Part of a small language model's weights.
Size: 10 layers, width 64, MLP 192 squared ReLU, vocabulary 4096, 0.897M parameters.
Architecture: rotary positions, untied embeddings, normalized queries and keys, capped logits.
Training: a variant of Muon for these matrices, 92M tokens, 5625 steps.
Each number is 500 + 50 x the weight over its row's rms, rounded and kept within 0 to 999. Layers, rows and columns count from 0. Numbers have three digits each. The size before them is the row's rms in percent of the matrix's.

# layer 7 attention query, 64x64, rms 0.166, rows 0-63, columns 0-63
083:513487533594391421511517492484523432518395504484486504522491441496650594395517524523507548483423488503524569461555506548485474592417568550546488491453522593525531472506508539486461477461518492
107:566486530489467507441474483487501511497538459482468568551593551533441493490450511450498516490332418518515521503536412481573514521496544487493501475479554525467573648528448543540518547596578436
088:434529506446466575503524487531548434468489500541509554443477546427519525507467536458428426477416454455583547524430557444500491496417480344506458492513446547597563554453542517545444475491526573
098:460457526543505523442462528577567553384568507502439473521532476519502584541455530374470476492479504517476476504512553430429406431429459484574494613491541545504524490554526424527522493607502515
094:520490445494539507537540591512446462624450426577581492493527524510377531548534520457505383522469545548411546561469515577541570482502484577519506540463577551468445533503523438513541550507526492
106:518567532530477471506448550448540588449566500433531546548396577421581548486390526474491450555451551521521491413595546570497550576490467538497503459416545519487540533470449462484463447528490454
095:465472544473492438457471492522590523509443556456502546444497639535531461571405472530483507407429534475472583513368496489413553429536531539510472503571533526425504509460475472488535530569551524
103:574526451440541500508487525437435600495463464579470490550499500524499616485443506387411494612507461463493529491563425497496417511551559542467478490477488524518577417495561456518513437524572440
093:482508454470425504493510440469470527454583483564498594511575443531511544572536544518540472471592467504530545505514454498447568564554567538503537499492450475536586506395567415516584483555567608
112:531576528491552479514489478426448428431492508471494518540484501476442434564557473498551587484567486544569579572501460440506641395539575517504469402487456555450523500513496483497561460520480595
118:417387532435505524536548558505592497509421565566528469439492517492418490485472469453525432446514524423471558572469498571502398478476385519501398542444416493442539493504503503522551516505476474
098:491554431510509501469442531384447484458514522577465557501499549484432593484469542547431457604543422528505566517550544565534529558489581634470532518551580507507429470487489447499497452558517477
101:428562671414464497594459513575520510427528498528582486526552528502462441425524511499484487419545537541483444559560479469494542535534443534523448508571455519551488482484516453535522421492537406
082:547568526442520557550467516419475490392481524447525472505499583512543560457567491492559470429529508519468535514460458568568594495488494397495440469464473522392582517528554554445462542394539461
111:516464550435534478565405436472446448540420562541478429443419382480562515516531469461510509487483492531417498621512462527426517460503642499439469525479442505473530547506523495530507521441440481
104:505570520411464575500487474465605518547511404529522450511455553524477443501530466423530502526489476487480493495513437406582430492505462551534595607524465540443503493354517497526484492430452436
117:395436464520505578425368518491465446534517514595545538566482490515543486411419561518460574482512402467464454485456442565548486524445462520504509540396483467534423524557474506489520513496447463
094:505572434496521478408478474557528562517459491467511517498461513518517626583485489400511464482591546504589508486527452447556533549402540457477471573511431495468446508441459539590458384523531509
102:494605515475528502481521530540494560573594484514475451435521467471486433500490509496444476569383448426502515544556463424560440508470469468548565526500415462535474550512436464552506522530655566
098:499519476482444476386592529549478528531549469421528468515457439442658550459521512519531504528494455500479537554462546501449488463477491575570561530505528524438585597471523467559451418531414506
108:505429543479457444587481546516529537459577613485507560447484533498463463522509447479509344477503463521469486517495432434514517481521418620533433470491437565551555476451461578528540526480578513
101:493455558427447552426480560593549479502474572490386538603490458507483478508488525457563477451492372554492520508508413462526520520468533596499425464488473555513425407541461501572537522512461489
095:480578459479546462521510537448501454480539426427484532487416421495405507485485517427550451556599397553485564493533524563450505550574574504510528448572527443471463538580532530529508538580416532
110:541482531468497577467465469483509576452593467358443507488468530461532572501560488496535546563492383422491558508523462557457561481469555493463515447447616488426544536587490491524488536503459571
092:527503486532623605544436487458518545552530561549551454570524597493509518557510581351529511476483553391448509517532493523508418461455443434542465510509462492463510491445537497477487453439516552
104:530430532533464460501502486490492479468410503572532512482508466479489496519590517422530461605472532425432453601497531560568476498526469523459452425499484503576501490460416447482630453418474610
109:454545506539597498460496589478515451511481539523527415507577520602598453513419541393544463424427533402486470478555434478499487438521429462552490516491487432435481419439489456546486513505501480
106:566507454458499524427616439429569518460453413449444539526445534475535481541440478531466492562624473480480551492435563445551522533412568499434514464532556513443474442531503551549424477524442497
079:410470443526538475501513471476584441559566583495474492387443489545484522551484575558529408476408512527449541511502480487543493484561494594484574499508467454392485544497510515471483430502619434
103:449507552556552508536570503443649496514436517423470442465544553433443565485543541551498478500556550536550464485482472530496496514511462465474439439553519546546357440564513438409467500488521563
101:578531431484493554496543495371544455487543482420519550528512430503474552581586471464509488516538484486522477527550536559487518499346480550445477487572600510469555575528561418481488529427487512
113:402393520470530567421499526544523398559467526571488390545457480623484447541473433416498419424450494522502531582464575433522517463528492527537511504481496551480536521534520431478498517497537499
093:429458526587478472566498475550508510504370517453450506510525509461496567449532548581484610422499527524570549482466475601481401617553547516452552532505536540451481436507497541467485498533460429
107:538476507474495578535532506541483541522501474494501534521652551504435521504506532491525493548357421554544473486553482513530538631554535492487455529554522534589525573451505429577582503543563525
100:414548510450539578553603434576452411502496440599502510493525497444538389537439462446391512432451476467533497503436517443443481499455531521537549469526444503531509502501457607535500524461514447
095:466565426444542458412453522522501487463489510494464511475526608577481529520476519475551443510537500521561436503523479335463424542408490490500452515509487516496450492469465482560483422581638531
096:540398425511477470514487538544412472570537483575609547551553571532458486455458565499521469549482504527440561563516562527553578528491446553481444425417491497475489586436486524575523520523585468
092:512594440454549519520500539492613545480512484394519513561479487461485477473497449479551450580413398418562498458552443562531531555448456526469499466428513483502516516546490440576411432578453500
098:467538633482588528476488560500499485513477562544463503541507553494517518587493496439485470410483582438450526525387481494424457479530439423521443561490516485419552469471456519440499439596442569
091:530470382422510486493467553479357533516447445609537492534476466577442578509512515508405511541494594453422493450466461517465414477544489517497538576509517497506541573454528466461535459476564472
092:507546486455517422489440468468472550424551545526462528486523525542535486510445518401432593605546490507523463577530459461543498459479559623510537573456493391501567485520489426468560480585565493
087:391542468478496442528533458507461400509431425412553469488449537508521464545609488497441537552534550541618561504447476543455524426506567510468428455537538584460508492505527514394461490494488542
108:439490541480518501500518501439605524551511462540496453416562613491391499553395507458473441535544564422491601618528529492549423479451528525495439514491436483473524453534476483554449484531533531
090:463436469638461494531469465426392570467523520514569516571413494460468548466550414503560502525512477456474474469459558530480453463522515476430554563535564550479538504415500482502548582558417557
096:382490636516558446524452408577506448426532451482524458587512488536480537480466576483496479455476443498419593575504435495536479569521474492445470509486573531488545509449522458534446480567555456
094:600487485453529481492436537468393487393460498502443470525469458436532488434533513437491449454516524552511475570441476580458526510523379451499436441519476547491578481554519555400431528451580482
101:474486440494524506558449472532510450464413550532515415491457422522575515489486483585483578482559488527492488527462418361415482465471606458502459571508399544514494536427578547560530465517484515
095:577574509450419502427469470462529503479484472480459382429468553442508504465536545421516506555528590479443480466611477489499424469519456490601518630552465552506450490491542425480469445495511535
107:435445475462437538507460550537485450514477464569592519532517532529552489443443620542547497441477549599524471577467501519564472438426490558460446503411475466595394588526461472503524506542480497
088:480449492521527539441417605579561567503534422512505478539485540515478607522554512473588485464543526456526478489530485404574576472477447534490404545505529458406493410450518553453515551463439547
108:456511448506503501579428534529522484512495513467541531512561525526480488485496553562395427549435484428506474590608485484569437574445473484535531561451460498592476532552420475515461487600623495
083:519464547442501389410554507576543586543565568421526545578466510410516577499552516495456465459495460550448535508495486491459534499451459457532570507539485540446478587519628541455473437504530539
099:475470544493498421512541510555490591534539518532512423501569592510509496418446451524512452387494544482494450565553444438580498456481444528494475492495363498541489467481453594527543479388473437
100:538487574441465526574514517580587610461540522450464519548520485553584487508479504558495530504491466504542538489563510463455682509463517519459522464526444434519443506507416551581460439528482570
097:559577462397535517487515574458485483529520520391403549539417519481499565436544489440522455478542495576477529497527472578495541537505520381517600439601558528527545494481534495482556563485448486
109:478586516541565611484503493487552530480552395427512509505486522506448506528593555523479569580541450427489498513500487491488514494429585434508548481469635515465377554533472473476528466521436564
103:549471421483543558541486468486510536534514504558426533596488555500471531689467617433486490436451491444531516467489503483547474432532489489545589461518431483478533442490506449544515419484555543
103:491484470523507526481546453473472524509484554530518521469506424486475521451544516520508384620458482502458545570495520548578452615509483513492534451437558547525465555489386467418638476466459587
105:474512505452622504467512526539567527497452508514480456521515558586489406461418507418533582474545512568501568512469422436551489499490511496539508514546367534436501558469455586564577495498506408
107:560529550430397502559519449438526518432502443478521462590398523481524475533503477511446455607620483530493564428449520443506511567493569511499490483467507526413525473482539535500435507569386482
100:487463489517464441511591518504537545584488499472494459440441441537568429501541516548506436493568588615480527527512582543496425500485467566515585521443499485468503515386565500451404498389505506
090:484480567494568457491541424594558569497520455448450471514432516530534481483510554603509523583454443478563442413437533482477462375520474475495532526554402531586439506467514471443527528554516566
111:553472422606500525493503543461473538434525452423557604588450465493639588522487455471515511480474516498454498435453521542468520525465563576477536543558507537464598546471559493529490536487431427
107:446445505473568471509492526513577498519479490611595432483506545633417457605397478473482450510418490418463522515505531479548434468554491520525541454479448379462510470546545481485483524520492487
# layer 7 attention key, 32x64, rms 0.165, rows 0-31, columns 0-63
096:460476485460437394550445482574572585541480559460524422529455444512550457520539586523524535534448507540498557543478414479483560478542520598586557567539480493489460447545523473546445474439607511
098:469490469518452499496566557434489576517508513564486573561575520551506444447484508525491492524368504487508570452545552573531528567447536481531493499555612486496523591422440545454632504490568489
099:456493477488413641569497490505441435477503446565491493506472468467575485537432499503404503455482494403499492499584504523573506499469565511520546390450501550535469577428535545593542542538514574
106:553569481494472468414515488445505471445478530429468487473430431510539522415588498538409571487566550512478461434533475499465500446394519515528469507630508577593408541468457541482554483536539511
108:574437394515478459490502530452421550474442493586586552482495567458443576443523493490519540584489425443457557546555570553540507552527529526517447465446469478429546566529525393482440533484548522
116:552519477456518430419445453467598552498513549380545540576427624558572486496465483445498443610445487554475497550555506505466526568575533499494481492476539516555560511552512487506406514532490509
093:522498545533478547506425537492543515518496495442483514567518505508538551578473609541440586440606565485490476605410532549495530443462495414522442542491561478431419477539478421452553414535502531
105:559460386483483562430460502463492507485484450565500541542503480506397556528484452443423400494466546536477516615476523566570500487547411499458430563497511521510569523482538473528502442531601405
089:543503539531522413413529371409475478522531588526407504485534494626464530501475456462520518535510488500532523600528513533479445508484502542540525498488502511454593506510558418495565503521646520
084:527551552458438470486479513490457497444535576519557531571510583500500462546521471504391589452537533487501574535494480497547619496550456564505480481464482603461443495588368478533417458499494555
094:498503537574472427504482514483557528456517505445487464498473462460440441468441455544458397504555513463601543529435512468418464562508378590504453491395543520509442429537569463558507568524536567
105:426530436551541552533463523452452494520528517552479608514617442492447561454543505544470389551524518479536593453462473496466506601422525511485568595576558553475494462418501479525496483459503538
093:488517607469543499547545574527478455436429442390523506494578459568562477442485519524454487450557500451423613532482491517554516495469535619448530504550526566518509609513518465482484427459544471
114:441522535491543515523452560530448563434443527539573474510502423484502498473490463525491493473449595492514524398452404528389437556434440454475460496583450452480522570501603523419474503426540557
097:520501572491481501554629496430457497513449440543395436588495509496516422504492500538418501503561488483521509486498424475420614450469541413525476600481473521547447472470481549523479491385474462
102:520532549472530522497440516477578569537528409472485416485487460461493554399494443485585552539604560458529541547575444496605445480501472461502528474541496548509529450448524568424497425499384525
093:464514455544553440496488482591471444570491506514590582571526521532501379478470504551501548458547424552470502505582486535540566459458451522522511655387489508496473575492581487508488508491469537
099:464473530539515506462471499576524587466497448388427476561534541483425561530537457439531516395537556512491588372517478495468535514409559507452404532544480536459429482485481570490527482445452470
106:447611448516551432515503508546483501532570581463534474503498396479453500473461470487564428526504413426537520523606553502464522527464574525409532563530450550556524477474550376478518484486539573
092:522434520534485485409526457482514455563540428516545432518412536460509542491549474456463450366464522546414483554461437479439487429513472447478491437538520511421451603502548562475501543524464385
093:529474493589566421572532422524537529492527487521503544567529520569468497493527503515480526567502476497513447407477443527471511482569485574574488422634435388542583504452450528479535448423444466
102:509516528513515527539500463555548610547414451431475498508520531560518462439521509483478549428415424469556477589517494413497499602398557509540479397544518501523408457545487557474480537447425469
085:486492524499474444530396560476465469479488435530462552516473522514404454469440613363460522486554527536482452529435493561491445570617557473529518394502512472431541517540550430498483530539549499
100:523521549568520574494469527544533489492585386443513530582589506445519527454549447504637551538477512550513491512470559599537570559488537438470531421432532576522480525582451526504548526511493474
119:523529393503468500610445488414528567422575437515515546483534506490497532492565582428459519516398555544520578492507465529569472463460611431466432445476547456443501469521452493486444463564501489
097:461494422532528480550561523486390539509549490571558555526598422475450508501457569505503415472438583472444471500502619576550408519448472547527538465476432562509515499443509500503544534423472552
106:523600584493566593470437568503475470506434478450457550529552508511500454530448494469555525510506553429500539455497395540494564470445461512504547439605515450447427610433492557596482476510507521
102:499539560493458558486456428493546478407513406502474513479415468492490546396475396474469480563560446502438567473526443513550551528422537494586511503546472491381546472532522535590466510464411493
096:540438409544549506560467478397497539501426512487466447490423433525519585554502511494418491488536529533462513461472574476596579493468407453402577500575445512459430571448456527474480466510467472
103:412448560567458556489619419541569471549586472452477456550469562493429397526555583543451492449517551471538412521505490481481527500523416417427492479453478497503488542487488450492465512523455574
102:531572478502490488385479537436567462536559441512521465488514518547591526436482471460474463449489594506508437506547523494546551496580436529587463538590604514440555543535496522508480564532549378
096:427545500438419577519491542460400414562533527543449497571444428459463511526473437504510498542491526543487537513479538586590497534551528504480510440383424524454482411555454454449424443479515470
# layer 7 attention value, 32x64, rms 0.176, rows 0-1, columns 0-63
095:525525478486474434560533473530454521494530464480584379550573504542414528474514524488428502530502498411412417368542468518531489561535501479570476453398444504408515547504475527588503461529504468
095:530462534454462485513537581451540400506455422490520487566557450538414598528464530411512451494534463544517550521604540499510468477479499455553410437518558577513535528434526441560428551539587502
# layer 7 attention output (transposed), 64x64, rms 0.19, rows 0,32, columns 0-63
090:606563440503484614451530527564429515452450476483464488491503490449500458478510535545497384443596525547517478563471470548549406482537624458562574525537531587465470493566514514527519496556492477
101:418471485499567500522461400455496518650488484477552622451526551524485491527468478449435483589461452484495518476498484523518515594421450451521404502455468489448609521539508524447459523467424528